config.toml
n_layer = 21
init_std_down = 0.0105
lr = 0.00151
warmup_steps = 258
schedule = "cos"
train_tokens = 412200000
Each number is 500 + 50 x the weight over the matrix's rms, rounded and kept within 0 to 999. Layers, rows and columns count from 0. Numbers have three digits each.

# layer 14 MLP down, 384x1536, rms 0.0405, rows 264-372, columns 384-511
353440435474546491409519452482465583430455430337521460520483600547513475410400459518287483393562528444440469433544567454501517447517431484622558523579492432501421516510362481532450402436497508546535510467503511452510385536569472491495490445484467468491547531425501490571551464523504599465496474538556535577482454487542450547446569461513366470547542463426503498456527506420518545557513
417445439504577433496451469592443449386548450465489477457504540500505489500403536550507450471456470616500487512526489465599369611454547543414464558445482441509523535467559482374634628542550496531371495592524537490489493470369551484507481578540551506463626469445507519492524518473490522524437453534500428443525522499475545497533510514535509564488464414524480566460447493451567525390538
416670579455388533473650528384500522527452580545579434525539532551440373559475558551480515532519375401477480443549520477554506478518495485553597473466371541441610485677505507517405439434618488500528410463543487554500447413561504452505494633516508520505588550516382454465478487507502475529506474468590532540494529452392529380488546446477662458586539511559484469493510495462540452486474
531542466520411520520500544549551515551485582475543475575520517564515564521527563474493477518548475504506549520446458494546544470533527512511378521491483510512474508502524523565520389466480489491436501549593475429497517528596472418517450453516484522508529515500506498547538499485507463508544608497538539532598428463496434490439471421485438500434530506451487489490512502522537535475586
373611522475422470457533487591582534480462503459519458519376579473412425535592559518672492500537515567478492577464502548530595550426424463506550494539447443415436567498470490553511528549512488486392448605516493538511410341466496462524414449540526528583427412466477472488430554495499372536453462466527518494493539497498443534522521492542527505609568610455561473449523518432431410494363
485589543483505527520496553445456498446528504522522389534489444486551519550531578439464655490506503444550470496537507481483550505485464485552470441537429463483508533495463489567444445509606505556550488401471413549510467499479558511480415572444491499517544525521469465571466517498502538453583513453459499474512493458474475497526562597466476533530463460480476446372553500522505496476567
513453517582564485508550453566465497443464388482473392457446422519545537457514519482625535480530466387460501464523531482535426504453548506528606543521495446487512452567482510493435431540489492492591502521463555539484487480468515510594446474446612413483559474473573556513450454507504505563434440513434433646486509423446508408474466457462555473434622522482531468456575614458500523501495
391531633366477483606516550568459585525456550461471518495531454492538471552455442563464282614469493434543455551371509461543407543455496502500477443552477535499536630513583497548540593548565502522518425451409582497482522427447617382441465502637484569480463505475417517565502460468512598544484528491458495560545512482459432447546464531531437570464468405466477428472516572638526513609441
438525514587559623621441480519497525422583526500514465419510506525546512507485567488454520565457598469431443522521547518540511503365521448497663448551578526532499379425539497501445387417550505432500502703412531484508444426502513526482519581419507558534456498447519449551544515486510515511449460543551370399481520640414455464596413520443611452419504558504498499550512528447463610436506
489502508524498523444475491526500512527515483519525502514434477514515479502515461533445367507490502501504494530576503445489491500577477493491417564501513519502499527493511512470484576485521499511486537535488484540501456462474500502514506448495490474510455513520539523502527491506491509497530498497529478471538558507497540484445464486511568479431515513520468540496498451512497472457459
515489451512540487490450485513504488513543484570495504504538490456441506497481545525436419528483521490507516499426525462522512421512465483463485521509497530518550520482514489486493472524507490469466528532454511510513530511506499587532596515527556474544549533498521532460522484528505507501537542507501498521479426467525472529426549542455458519622565516478489437504501474470493440513491
586341529466432549422520595411460538480538504635477593542496468564541540409448479432561526485553475503487512488530506501502517535419495497543422582443609551528489531453541478459495413435648522502588525468490530452500503424390441510543546436487473564543502602566648502476637372494486528503374551532404506503495514545539478525581542570491624505505403476562562533558499426660501484585500
542480509465577510508532492457501504495504498469520506497562462487472494490510504493421433507472487553484528488478522532541508513589551497514549476469498522494515492533485509517489441479440512522587547416610532580484501519526441501508501466469514460499445624522469514533480468518486520516467511494507489491463576532519496493500487526541434446506482530552532444497505519484500492563534
508459502557558538496508533516499521453505475518494510534442481520451550457542494542428411567480475552495518534483496530491480537502533497488556530489523533540500514484531520502522561518530482471498562485544552552486494494531507513501561458477542461488480505502539537476520512506493493489560516480502480474473450493532528521428571499519582507580487549520436505508452459513511467501506
452453470421471516491523588474469512550506474416564570492508485492533449565527406462560432446514464446437472539395494531565523542467510450479477533459578490627542393445507473512482491507586496554459449492419465506505499358488503411538429503542553561490423533488429513531443516538476533547467456568506487498462444472599503530434526451476432468464500506397521509507527534449471548480489
487526482482450456553462452553502489432482548515494538505495465473454550589507631532485566504489489492503497504530485478521438478496505483521512488555466457496499544510489492544479575558551504443490527521500535517523527505539481487492510390528463557482487447481513450554487497479506518520504411507468487527515582535488491535466565506536453585486501456526550429497520525550498524433469
486585527608576520490593418628610579528572474522539531527447479549422583508464491497501359538477482512507535505402501531580527495462538491535497554524565514472471526420527470590525433532607512388489443557444533455480527419470473518523537561532533488478482578412554379433435463484479514454432505489562412504486480575618418411564483475439548465440447506381451499533536494535466491543448
475551421583475423523661462416420502442518526494502539506457583476450512481545463498537598448496496500524484544490487527468533467549551499455434459497550677621561560476490500527517634558295488491501461503432504471491517524571471493538477524617542534488396536409484412531543544504517421474565460464552539434527410516441466436365479602584548461453493441687500610609484510583462435519559
442463430551481437632611557414367501588534560555462463528537628418556520601491642509498495500446618447422522522601583411407554515413601481506450330485588441483422473378622500443511467552551496529435458437568569400504394544500510567482489445416564412499457424504591496432487537510496632449525387412461536490489552480486546550571604669541557438520471532532540587450458373559466434606506
509453506538520569473436510493534519555525509539495444429509506495494440469526450496477575410484418500503478498520492496521514565451487497522520475510547437476522517498497512552477564535457503466512605552559470568509466479368482575439535485518485488495521565516476416561499473528488513554549512497445503520442543562513570532459514550539529519461476462494530504519506511444522503549471
520507489505492556451516527428502538514498466501472558444527514511535473517503454538580701437525440418522500505536481512506540498527513513469530466522486449518462519514496493533476545501508488500570511462501496502497478545462445527505391466382472471520480439470479448535527521487504507514489455482471447508516639456455489490553533478545535497308507466563539467457484569542524553471464
528442535501467524471497489503498495508490503505511519487523497510521478487485558487579572496499553508493497509476510534485554537554472507474494504473501486472492527461488505502452522449464501518521518530545442518498461501426452531471427521498508489486444450547495533547512494501508498475445496516495520472473410541576514522538467524533560504356523466488522541503561541512503547518500
442511563504476483425464508422445496540436396441460548631505510468591448422506532485465448513505532450461460479522480522539546389551515494616514610582392562472450430577462511601529488461527494448536517509569551544474500445511456522596505396535557494529545475495412566569530418527479487563559457418470434529518509482496430477493539575527445468489561414526626475504465504512505560498460
490453519459551520450500472532465540513524490501543515483529509490458483478493492470477449470516501525507518438516524489495531480571533495497447484516459516440515466520411495553496388483490500483529454484444495491505469469520483479517397542478517485459412481523488473539504477507490552487428521505499533529569543516533437472529450487527540551378443478478542512512571593495513517553594
471499448511393508467536564528438481520514486502503504562489463444533542566543547502523393544494499445507497479453510492474509543404481513533417496509505480505527540496500507524499475501557501502489458460425482468482468513451524406522445486550526542537390481436522464550512517460480499441552463442512449526510444474535495472477490498518528510515507517486511534505523432527510559493428
493495519475450482495502478485500478538494551478509486460535538484527473535492437499475672445514555432489500522554492506505527497505485483528598455527489435470494530475452484540471481491502499507546450542604474474516504496491469521479404533481470538542521412500483457513477499515496499491437478507488507529521457508460471515539496539504420544323531467458505489495540498485499517525464
496465460655546504517562494519520468480474481543467459505448524513550537522515466513514388588491416520515496486440483486505591523511517503503440543486527563550534544512523465484498520601477478451420476474375481649519574504484542451503586519513487484489523459454551493445447502498506539527568497518487525426503574450575505491482461543448513471637422517516464413460414470461481485548477
493459476465548516453589551522455535549551506563487513506484578480507476499520492549493570452479569425513472492576534491533538500453448518451519453489476445480478523496504496475549516481519513532423511506550468519519460479424537517463515500532507497536404375538504547519501488511496461526525515512491503493506580459541482497594482509524425468532442462506532491546530460494488455475536
466477535538526506544488496507552482534480573535539527502492456493428560511504502493531457496528424552484474549539501513527542426554456481505513490510524529494487513526451504577496466517549483480487498483552492523513520505534515558576366596406484478544507438451546554492491490521546546470430497533535507463464488468536425513504470490503447507408480488523506451488510486514471497460485
511459519437450539474456498460496527498462471472541504470482509528498562478486474528554552521484547552495520523463512473472492499549478516508557521468516466497519530479544525473496496516519499429516492462629492554494485517458466530457419560508489446548484443506513572510518487503505503493587500502503499509518553497476480512487495487541463500387526510530487414491492567518508498517497
544441508561562626568481542402495452576522472506469410573455501560502376548470476547417541644514446577484525379453500553552438513454455512506414484595607454528457640547512516490527483440432518482447595345561469539498483491556550568496500501425461487504573521482559403571536317457496490410490506515600505428507567503375599644562414380458419471543564576387526512563458584513541525503563
551442457499513465491468495451493463493479498465518554526567549499523483554504560479534514479424514498563490425458524496523571473490468492532411521540536430464428387619571514489523494455586469501545509503502504466497441452521465482491549577481452564551512518431443588446560505534511528561492450414517414545531631437571577570396460525542524490526546508439510549474531372515512465609499
527535438527475460510467529515462500531503492439462469457541538500504508472513467480558463523497466471536509530475496477486496503455493492463486479541508495553503474492522523420511477546486484490473537480429510509484520527543520502503581563521551489508477480464506478496503493517526486508561533500545472528500546482490529469478458563526417526604520515475566532478534570503510515458448
502536492494550623450471515552596472450434567497579397424544499493489551585621303535536624590428422442455470496471497588516522471495554478437602565512482554444546520424540482558440518558470503393505592471583558442489458532478476495529525496504521517633487468497440545566411535483511628506480433463586487441539632469464483412409558580483547532520456555501519515650495520479603511495447
501493522551378399623478454491498471446485492519539489540454459472455472533493462492458489528467496510513491546408505557506530533444496509484535514518492547455450522501504509495511538541509500486539493385395525512495538528534484524476612451510467577462590516485529535508446489483482546506572445514499498493490554471521565518455501510477564517605519507515450510481434461526495532514473
539665438517640465557463589618441503593596473660520606513522523446428447534543541549456400572528463526440497492455484506531433512596498489440618455474516440490553472501475505500389539395546504440510451534510521509504519536520471455460527417472414527520441569448522463574435542441510489433536455492571532473498562518545465501521414458511533520597432473441555607423494509567491534551491
507556546485548546571594441623558428529528519467493540501471558522477521534489660469577417516524476575509528506545509454513537493419454520455431418436418458480458577534586490478508440497466496494446489501542526422486526426516490465598423441482554506491502463465480465543505499487507441433388518480498418634481547538447396578499447547506559435479498548507423504512496531508498573433479
507462550421435476474454388463491518469530556497503537490570491415587437530468493473537446511497469482537507508524541515495531532533553497440433526519448486465511504515450491442501485461464508507553487496606539463494436511497475504511429485461501495489488501491505475543505474478503497502411432507522503499536554482509484494518477484534509554385410496504500449495542590518516563441493
512479482559545609452573572616570530493445504411462441466527510512574568431464443402520427537519558571552513494514485515490497509485500489537619448447540549459474591477456506567478450447636510473581454398503506511509430469444513507344534487539526467546529482480580420569491502487506528385529526604515516526466536592550502426382588571491488484514460425483476611558584489509524535565598
577525505485616545492521597553597622630492434422435467450513433546570447514527336438410532581508456410544491440544485381338501444486540501540645418506525386580552548534519490566441486420422516495386510513471552524502405525486413477549502529327486450640375457527474546465483471502503489337488605616564464449507570540605440431583446518519416492477506525522432497496522597495542561338470
507395522515552485470447483470598524406469519503496523661510479452440503496479425481494447538536574465525531560448499488487540534489488516604367446517541459455546542542494490466525532521470496476401503493478540433492468519604510465513530386515506427560493452494608546501535460509492547489483429440551530514508566503571493551503600426503458489539570435454447549479509586494517454540429
500443487495561348503443485411606476610531506499431509497456566440477460512537421462382534469450466463481472453471503523481454512564430499430504485443517530483457604487482540460487455462497485468485504577450554505497522505499547482508619558541514488474444474474517422522445464484503456499643468511524488465498527543500479491586522529453614447628452557431543400492479443527536479480504
500495508493448487460455519493540472525496516488503489496525483424547520511505495527548448499498473476507525525508499493476455510481546516538529467531517523479483528513523516490476558496496482488513510508566508492516472552525492518495606486527518469489489551495515510489491483489517501534586510478512475484515489527531532494473523507480534510641483508515483516504541557483521474537508
564440534515444593537561546429534477450481576538517544451387446492542477611436532546480425440561454459481512544476519539554548360439583487513371572593377578440510561474343516542562497528527502483541496465469506520496581472499498457455502411506451578525488546533420482602424587514510458514524457540358571441554380481555346403477477513434528520471482624383462545490413459494435475476465
481431502475472485464435468515534478540483560490497495495580500456595492549526563465485542484461491474487484515468509454507452498470504487538472500479492477513502511509454512567522399491485505512485457535558457462489532527452492531506458480518513499497447462490500479467485484501477502509432520502450492513500422471488505521492511474518553451448478482456506510482480493493488518414487
546505506520389446485373437378449522500476507561513544573473427507569517452532507486545660538364477451465534503520499509576505537506538431386493515468531536578546464585500481549454451503472524466366495645540496572487562535481582499486491568517509546571518442491466476450484468482493475551494521463489474539543396449467528443503471463514398473445474465456335479596557545512564643504396
540434472437593603547566570458474519536472432475500499490547537521558529511474509499469511542543534462455519494459506480517514466501516535551395466471494459519467443494464503486450472469521494444465447616581523473494412558517495432461564509525530461453452470474503543524470494512506455497494489465513464545525568435466444547474523546557489474588586506531468458516531535467547550537420
513489450494449521463536516481481484529494461523468500463505479508398506418513408496526611528462547550468484550460476484461441562540495492531650514468521462480498528508527490439471456510526505490530489477448517549484435479455501496500569500478486459446528535459554514464525516524491506527555484496565538501524547527501557462424440484508542538624491539497509543496512541495503482595453
522434525518539445483428462533487507414497463571493483514551479447525517575501537497429413504488520521499515523464516537554531546594511492506417528502487523458488548534487511575523434455539517508531517471560519517492422524545536465502410476558513482459586438481513547523509507489522473450491536512466510507499542465561531493472499457514521489491517522474475455565454440552507531533517
383366480474548534492584540325509523537489560483419477490415401415513498417558392532482563491561571571443437435448474531572330505520571483685486522481432533559602541539538522533537455448532495494588591490415482530528520509417569516469556463463400452566438446505512631460569436479484554583451552443532428450479506500308499480513490543507501472400595517588599409406482409467518560381477
623409434547507422427556580413492493500569484569553431416471619454474479566500473560579423570407422544531488535527493471574539469527534502500568495577564500432522494504482483539482515511508487521544497596576462504499498520527581528512610562440456432507440389513552644352540450554506458492556551441464511397443506459587621504523554455535494537594481415466400563520428444410527482462507
535430576478526510567423360423546524430562526441514537437360459533551457448508517490454446485500501529447496553552508429503498560411575482557513556517546408574442488464562505547506500493492508480385497591460454502512468444554475456413438478469519571590609455605558489504418591468511517462443510561461432478555519521500485495531506384458491441401536468377496618522484517597463571548532
547465470499496473486490499438427511465382445504536484550493460438587406507487599577546602554493507477533478482652512532526481573478510524514470537523561537453445394521579490455430419498395514533499494554517489454489513382518531540479480428545565469497414409500544560534465461524502543505337552426591484418431475480387546444487552537534414454573449630529500500556559497554536486473540
481507526477419485414439504534509533462503491518512536486528517452511538518502505499473523523512582504496469503540491492468479552580513508512429524523509485495493496504569470530478498451482506529526506512530450514496470504446482507513528503536520444496464443530474515514495511520485474483467471481461451538510419517526528530439539505489534560492474517479498521466498525519487514466505
485483479424484469387511452560581472485464495547531481546589498525435519517340356513418485474409490534539517495556506489468523457488543519475477549405454447565443455556545517356472584482543502536628475527553451505480463506445464399521498531492523483487445609530468470407534583491507512413620620536371497522476439540464477446476384578501463492546481428382461517383406461579528489503530
588428539502447458509432527498499471461475456498507596464553539484430454474641488495493507491487543534662536544502490511526532457426482500412418523513532476448463609450514516455503512571535526545538527478418483564508513492513552388544438624498573529500456462484366435511582560504526531506321544436470570413508613470517506486456567498503410528418543450556487451493518452558577480572612
487503524589570513462447460481491535521528534542460506475531461470557499498510470536532431438456502551541469455568480476510495457516453506515577493521485519524489477508508488460506553518432496478453506439577485439501451533522499541519460491491472496428474485501521499502523488519482500470497524538458517536515615511498530475520511520390438484454554503515552412520549502549494479488518
517433486490519517523530455545502450521514460525524437509515491435469507484501448535571456437513482471480530434570504516453564508467512517524464552510542567546513519494496486491491509453505496649545500490457586461493481474597424511556406538453477474470476547520486528473494437519484476544524556448505519496546508519495480547523435476489551488361552471435456568499596489434474497525495
521547446598458494544481501462484459524521492490490464536473469568476543483497474490542493548502389446539546432399509518500451499426493511528441516486501558566525461495520501495552535553533486504463536473392546431487526505533533441509649507537486512513448572453542465482500522469508510519576513453546482439483450497524580513501509518469461473647483541562475564429471441528496471474479
454454487549434470483503504377559477406583486547479579516513416507430518601519541485508524415585495446646473558533496480448521536498576498587459497457448442524564433478517505467587516518590528510584472484574574557497414526445559519597557530572456374497473481441431504394459594517499486550515590506508544446515476464503566566579517563575553494573519522454424455538452326406446524433520
508551464531556563544536493496505496547497457562499523534470483571419535450518556543531462543515445522485516492499517578485510476527473491458457516502516515489510482533493492519496506538487505487495578472473491496497499483521516525523633484541489511500418597516495521490469506506490503495487476528532492529515550469497550486458506478490440462711470531508461556478500533512499466538443
548454482485483428513500574520497523482482472526492508512549487456570500566509430470509349513479517507498478511502462517499474481470456517490480520479507477466477503508495481491487516523508500476526511452499502486507510525528526534504576525484492531497567500501498493528500506480504498521544488501461494484477494498492499500528540498539518555490500479493495438496445433509503486489499
426503453490394441463463434445539415519440498408513521540472537474466501606515513443443478432539531564617466428487528550430588350470546537547427476434464536474469497392505502508536473517511495434577464457528537445509386584492534439527506593504468414510541540436514519308516529458489542497526585502518579463537488472561348349524511499518558485460420501546537471474509446579539447571490
488545472462461478566513578567473525554472543476512530532554548546503474476538553482502389507549431448481509528596490536535535482437474506478548486453486527532566439457476478534509377456471499506562470444339492495484467492466472510564443507535554539536484511487492477518483531506486475498390545453507530481514498440547449508521456488486512415431475446521490485414526493551483447540454
568549545527480544495394591492499500428435530510397449513481591538437511553422556493530495420468390521524487433561431550478435567493490518559630514458583499464471438444568509503435535488458496529452503427497471529506495415440505492575470446445588500550444500498582525471532592519492471556532520502528461546470474457539584621573433479487418458563491513452423506511498478440501531608531
449536484479515562399644540465579512516427489563457485546408485459509475450481415593481549525484542404649471324672515496438514487601488469453515456496464478497502473520502497581427481552527510509641420565511486545489449571554478439338506407392556573555550570400532510408492471456482672533540473537491553354443527447520455548475481539414485495506529605562397528547518599510431543502472
472513516443541538534441561508517519530500564532506571520532479508516478511554558527468503493480523539487537520408511485544535459547499524457416553491516450485503492489439478428490541443520491487505493419495562508501518548515492557432568544482472436541403529467511445559545497526496534515463536509504523468565499562502439516502460527527540571422479510435498480462562600493507543423540
453554478536435440503448464538497478518483463474518538499462511568476540538543439476521565507447510551459537494512467582560587494533502475541482538503447500500538441543457474544462536536516489570537512576555543380499511521494458585479407522527464481450563545545523479539465513494518573547452513472473516535535433418491467527491567503537429532414512532573546583469510523462484505450534
421548505463426505408519436575546495455498510558544515491464452451446627549524478447506442454480473398361529405516497504505498487468514523482527677513492506512520519594537471581552512554508523503533345528498484460498499585556535487464464524513473599597470462482450452534404442464459457374571525473440577498465527423540546503498482376430535479454616498364439491485566509544378494412412
547487494454442523548460393591471491539474505483566484524442404503462526494452572437480457583500532571523491456417491545532482534497486532451552524444489538438459496456494487448540432493531508529616550523561484433518465542559482530478529430467552449530515508479589488537491481499497492502501526479513495568482454562492580445406533502499493529539507468470420478529583498530510532428512
519547499491549462466436503452438450436513495476464524553472546412573514548473509499581542499510459469504503495526520471475553470455520495545420501471520478493517460526459480475538510538510524564479429509444460355512499491485512481531549548575483499534514474492504502506444533485509488529426482531511499494543484447475532504499494497457435475461487489439536565488527513510498513439443
526487499501492478593497524480542474466482524547491462424446473519489430522558537454511611501470437480523473386468474511486514504512511476519611509566491514448519540509435524551525431581510507588552524517373496497486537461438475576498400455481473533501592481468441488514495535514512482519440453489464506509480460480472473491456506555519471449389460444452506472570420475532484463526465
526450458439442505501636493573426496553516540479505491573484494487453442523507556449531483518486526422487479518567501506464497416505513519481501506531488422437385494500514499484504495449459484588498498414353469485493501464552487495457533419505464557496511489427453529546496455503494439529543480467396509540542464485537423550534429492562526484567530457504576477544488487556487485555588
574467534350523508454389516502511573449480515422547559421569368422549360402479545532441474531506546525490523518555514453536513555487530505525506503486602426492496429498646484546426488415476484605447496520514475540505463480430463506448451518499499540431461335550451536560534507523468548547468550456523487472411632588458537580462488501508503513472551577497490460532563449518516425524508
486479502547501562505478486520447541475492455520472496425451445545415511507466483509479288556469445540511492501446505512517555529513502471462596527541496573560544483535518513479475508618558483460434495575420510601499527499501530574496365511462535411505520505520562539470483525532511510495480520544513505504488562462467468507438510513449496490384538541478456455533442528489492503547465
537498506494464533557576469516565508555553483473491483461526563546502491523488537524473532459438531447471496477581500487459479515458492498538490445528497521511461468525490489513467517514530491465455460426430493445527526519519494493492414523500479562467473518448487432518501519510504534518453464518522540483519550510466501520503498511482489485318507488477521556510519547461473476545511
491457496446524472498581507505501467518500503465518494530541428525485528483527518474481392569513514509507500499444536530470487529497479508510619564479480534498500513484517511452550477455507495481474571413438563529489495518490507459485396535491494517480520572502526526485507502473506504528566549485519456544509583539505507494443460470512535485495496516517478455504466461483514464459495
499661438483527539406393454569526550479483452523463488472513520462460492484443514511534575460473486504471488585503530440539576481594525510486488523500627454464381557629524524482505560417582491586538529492590490455496484513556410436377536444541607420543513514500466481392439576475500541521424513428476539489508468535565543557601544575528507428549476532539522500541497467530461481500575
556552441447448576469508594287566464493502519513504428530511465525555555428584435534403421498450549480572503421449482421461432461569457507513534547537534494467499456553481478463520483596482495504529433539405431544471499559611501484512547494488518442506508481431439416438471428482501584471546540602549520507498483486463506607511484503479469457498457527325418506473449560564506564521597
492480500450553482464445460362534456506502463493528484582474460401565453459560572554481429511500478548460500435580493465475421567501560527441568534486519531578527491455512530476526492479496498521486548381486504535544559534575547442493467528540455609538503518517530388461604541473502532530513506514533480509492454523489518511558546555559479506513494470425414521476404461573534367505488
521509518503541529546590559485496498521516461505539512488493475548449414471524505532454559495456546541489545476540502506499455457524537493411455508532502501495495503505458482547504478485550503461540488496500500518509468496479479525475509447495487479509561590522484490541512512509507495491439511491494510462518530564489488496494506487555538500445492512498508518506492472499492471513492
513479423486468482490543668585464372368521504453481647522395489504500557438532528432516637452489486552498461512510477552619537509469481505455474508473560501499573632577516549466482512496456487473444426481463500378495456480406490432399464543529359572569497448434495516467566517518466470645462537525580388448494447494396523595427453513423595540492618456576517587566531571608518570566421
535393474556475376367501559594548456524559521529492601454513467445508570489544532486550491556432487445502518484500516460463503505610504488430546446445425538573536518533526510452451530500440498490446465424605495515510590584521515478553518515461449507578441531403413574399406547478482453401572593417428602525470498553443524418531464558503570437488478460478475577491463476304517503522406
549528464550496449574388519499512559420471388522538446484590487410528465586378267525478524646553469491459517504488515512527459600624472477567546455571490500493407429517509500495512377558449504457484482553464440544511507527482476663536525506398436574441538482646542482536507485504478519403551521542476510469436545469518524423462521493395430503556505488439537556565469546503518482453452
491471473531485469459446504509443517493458465500478487478542539498515474489519470494558395495497513479494486488483516470480515526482491501535488515486522516525480506485456492456482489525480496544467552517516465489510497499510483507503491531514495479501456383478492499499506530491504515495489501472501491540485541487510488553552540504491567494422478499480538516485516536519505485525490
513526467541518439489501511488517575461481506542511466539412567460581473468507453480544450522469444406520517474507534496527479501509486512491489435494457523482500555497488496517543527524474513552468456486561495564503501505511503483486635480572518497510454386523471455472477500468475514542573525423461545411504413448508507487596586519443531460646442469528511528410504436512511504448542
534462522456501420452454458494504434368514457492489540523477556497539477545540458453560574480467429534528512518505535510479434403497448477520525501469540544517521470480457478462515470523470508516396536501395570373496491506435492409531546463595474487459550460499517471494527503470497449472453575470526496565463406506519567500528493564448554468560522511495545505505530428487485502544512
627485495470455546441568561556502470539606518561476539486452489601477509501452510457525455536491328531626541541516487521462475489572489499507410489433387465478528577569392492503614518550653485564502553623509535511493535469437528578551517585606570404492456441490562478564536582460476597500412544567541522520556487471492555417518509462471570548487500435645397546485444500562494454553588
504423525540385485549406552452497493437508561513509404514503430463499439562437481493521414430517430504506480526503522453511483545563479500528539513525478446476483419553538525546506457453523514495461509553516557492492498545491543451467638547504480465489453476538466528461501443466502482442568534441619516514481556455506593506492516521451485482508488534560506496478491481445535515450473
400421493520529489595565532410334429471477554410498508532557495543558497255594471541576610548504506587422453439546523565616531592470450535526500459486340420488569428569639491451503505496517493491461407451434482433518463365353537514485487484475524460377403496494372521520500470511515512441515398398614364465510530524385530409508530522487557416557478497653424470546545390529556524545480
494511445421634530588523555475430569483436499524556422556460433525443452529289459479520445506593470464531444531484478497593539577438455490441539559644532485493473627596420521462551484383480485495561484482538450555508500436371505542624521359461510489485561490549513464441499485512504533548408437468504491500477525503610571520604471503539475477481500493497499444573509514425578663528509
495511527407500438488503503520518477472501562496518499496558540427525482543479530489564534467522595491489475528515466501513508473536486507541433488534506459444476511497462487546461541416480506524556484515553476454519439507487461460496445505502472493511567503506501524525495480487483464500458475510486540518531547537521507497560502459531457511461487470471506571495551569507520567442514
521457486461430518496408552458516505456507470450524568506560497482538501451509481468497541465523510517474521482505508473505555501467484521453466525496489490488542465527477491490507454450480517446548500453569530444503467463497498558496489475474480480517465471500509538520545524546490497495511515512496518507470505520502563478585520513461457534470481510533487508460556536514516530448495
502458494566503420424565515442576590479569521480550352474476542476550634522518572445412482517485532434573500624561491521423621363539504501541562423513500485518598436392297511571488530522402494511449613600533514626490453382511529443440470476456524527595462522571542515396630484479507537621535520542450437467467478570578370422504515505550420503451452386472413390367444557450467485491530
512561501520515459489524481414462499472505508526543548521479473495565541470455517473522568530489427538509474499477516513514460511514522526430506559525489604589523559562518497452572547530506506479450489527397552437512548564562447489474485519438537501488580443478520449481515453484515459521620462535501526439505472479467494465593498525583500534468477525538446429500485466485510473394620
489513524459470499551434464518587513408514387647518420439409568407553381565599443650626499532570475491406473493529550500425472427600471458497531500568357659486546674523401510581451444550512506588583507575383537539490588420402500396416502474542425497467432533488439537518430497501511439532525446465564403519539546588534527465515556468481517503519502589459465490541498514399581466488490
522444434537425546505520450487470423549459475453552581420506422555479551377549408530381489554581555427486489618550554531394406447514540497465564474514523531534554468476484458483554453559591492462453423504556463560509482533598459477568494570526504516500424548513376409569514442529512665386472471486493577595482491493489519562434622578535497474534461648570477524475514464554445398533485
504437485533447438452461508530495463467504527454492487498509482486484514506540543440458485456512535529493514485468508529521551553516483476474425553470490494572506488470464466481489480518426500528539454462468514391510453458504501459550387524570493467516525444479498469445492509476515528467429510569523569511569440425583555493566412513462472493328485515498459538497531568539470546523477
498508462406424520553550701467459458526595509638435477519423511460500464485623399501516524511527472506512525399446534488486526420480408503549433495494569414526526723555515505514457526482519494509379458537525450465531472504564503511521593454499408413469546402402409573502586490473518463575540506553504533487555409585568521615479471470478535515586502578517434597509522406568595464459382
506516465441517506478542502420544498436484539447465522455527484489475522537518521454449572484496478544527505569498490494488477460544547485506550510485490525480502516502504483461513522486464491451501522516625504418498431542527403520459537464440471514496492562483471559529548471526507517486449502513567502528566505519468496535405508520577544528541510475547432474528480519485503491506476
448307495493536502393511473548447493484425484540525513491437577551505409515549565503397540612452516403487556530486372574531503411528356545530420433472540548536490564558471496499421480525563519488453464472451485295503474489578357564359465579558566510545521513467411563505423458544496427484494573507441449589540497513473483595483398448479467490431546589494689491425495598504426403465489
502459493484506493456538513472458518484508500525538554529416503523480609477476425523540593503456493501504487566455491508490440483458519519525546507475525502530502519511486486488500536519562493508500493488541538492525494521480464511480509523437508429507496487468540545527509501499515507533575512511493456443485569542489549521448479474507498468554513533507475491478532458491516490446450
597541584563584441430491429572450478529535530619447412504486515514535616525507460536487479608403454527436518470478538476467462495501528505471519616467469506509497612519665536491506493561508493474466505379396512462510510533541509382527455554470535470472508549559514500503432638489515423604502379532559479495473638517458380479460500465545544424367525556397483548536433323516447431492439
491457536457461514454440502477465527488486525482490493442550555446553519530476544469540648478504552454496479536576451491500548560546525497473522470515490447510486498515498475525461499484478501522527458493570465522502481488455454506479348525505499481506527431497463504481523475515516505476503461508477501494489529494476475509541486514496464507315533450502524444514524546493513489451492
522509472536399507556437491349604531371490512609498350528510514547425442633490408505565537691615449638510492461441509550587424499560557498563466435451472559598536454551440496466476598536414502498441502470465492447497540443541543587393492517604468504463450563492420499505574538525500607425533445459604606577483454507414562608549484566508579531520469565513555396499513413413508455524541
552523512519504497524557483428440523472579524609475479650476418558510546433528581510576482519458465495501498597518477450452378588529473516537472530566520385508429530498541491519519596548421495518424652502461406486512608480410542543581475433567521538518534577550492559459547514498517601461554565621529535412469459448517448347442490481359560480560549514467432511535416358543494590451594
447548581509486390421522522435473439466657452608543588395483451441450499598604485447572556413453495570553541478516575473445505500485501512574548431503481553499611580594522511580551426525709484441488526440493490572494502511432593541409608515443485549623489487549538469425506528468508475444570613519582557492444463516530569504571579599387540495536462541687552434690445467519517540461465
494511523491473498531489502525492523546498443529523486503532470478554572496483553484522423508495454504486473505427530479499505545503526516545473503486521502471467517498505504521467438467558489454564509515366541546498533478518486485508448473551516492512477477499480482500481488494502482483443511500475504503480489494544463507509551537501519544456487516498496502475490505515527511507529
544534533391611423551643386515516472479522469503520534561501547592445482504511506435489481481468495576532552509470470503535433627494449539614407554444457517502476468439448503581478542492527493471547539401517479448510469399453542543486565449606570530523575437537523483528511489510497471451486508542450506472512408461473596409553400496424580543482491532531557606547514601575507505518498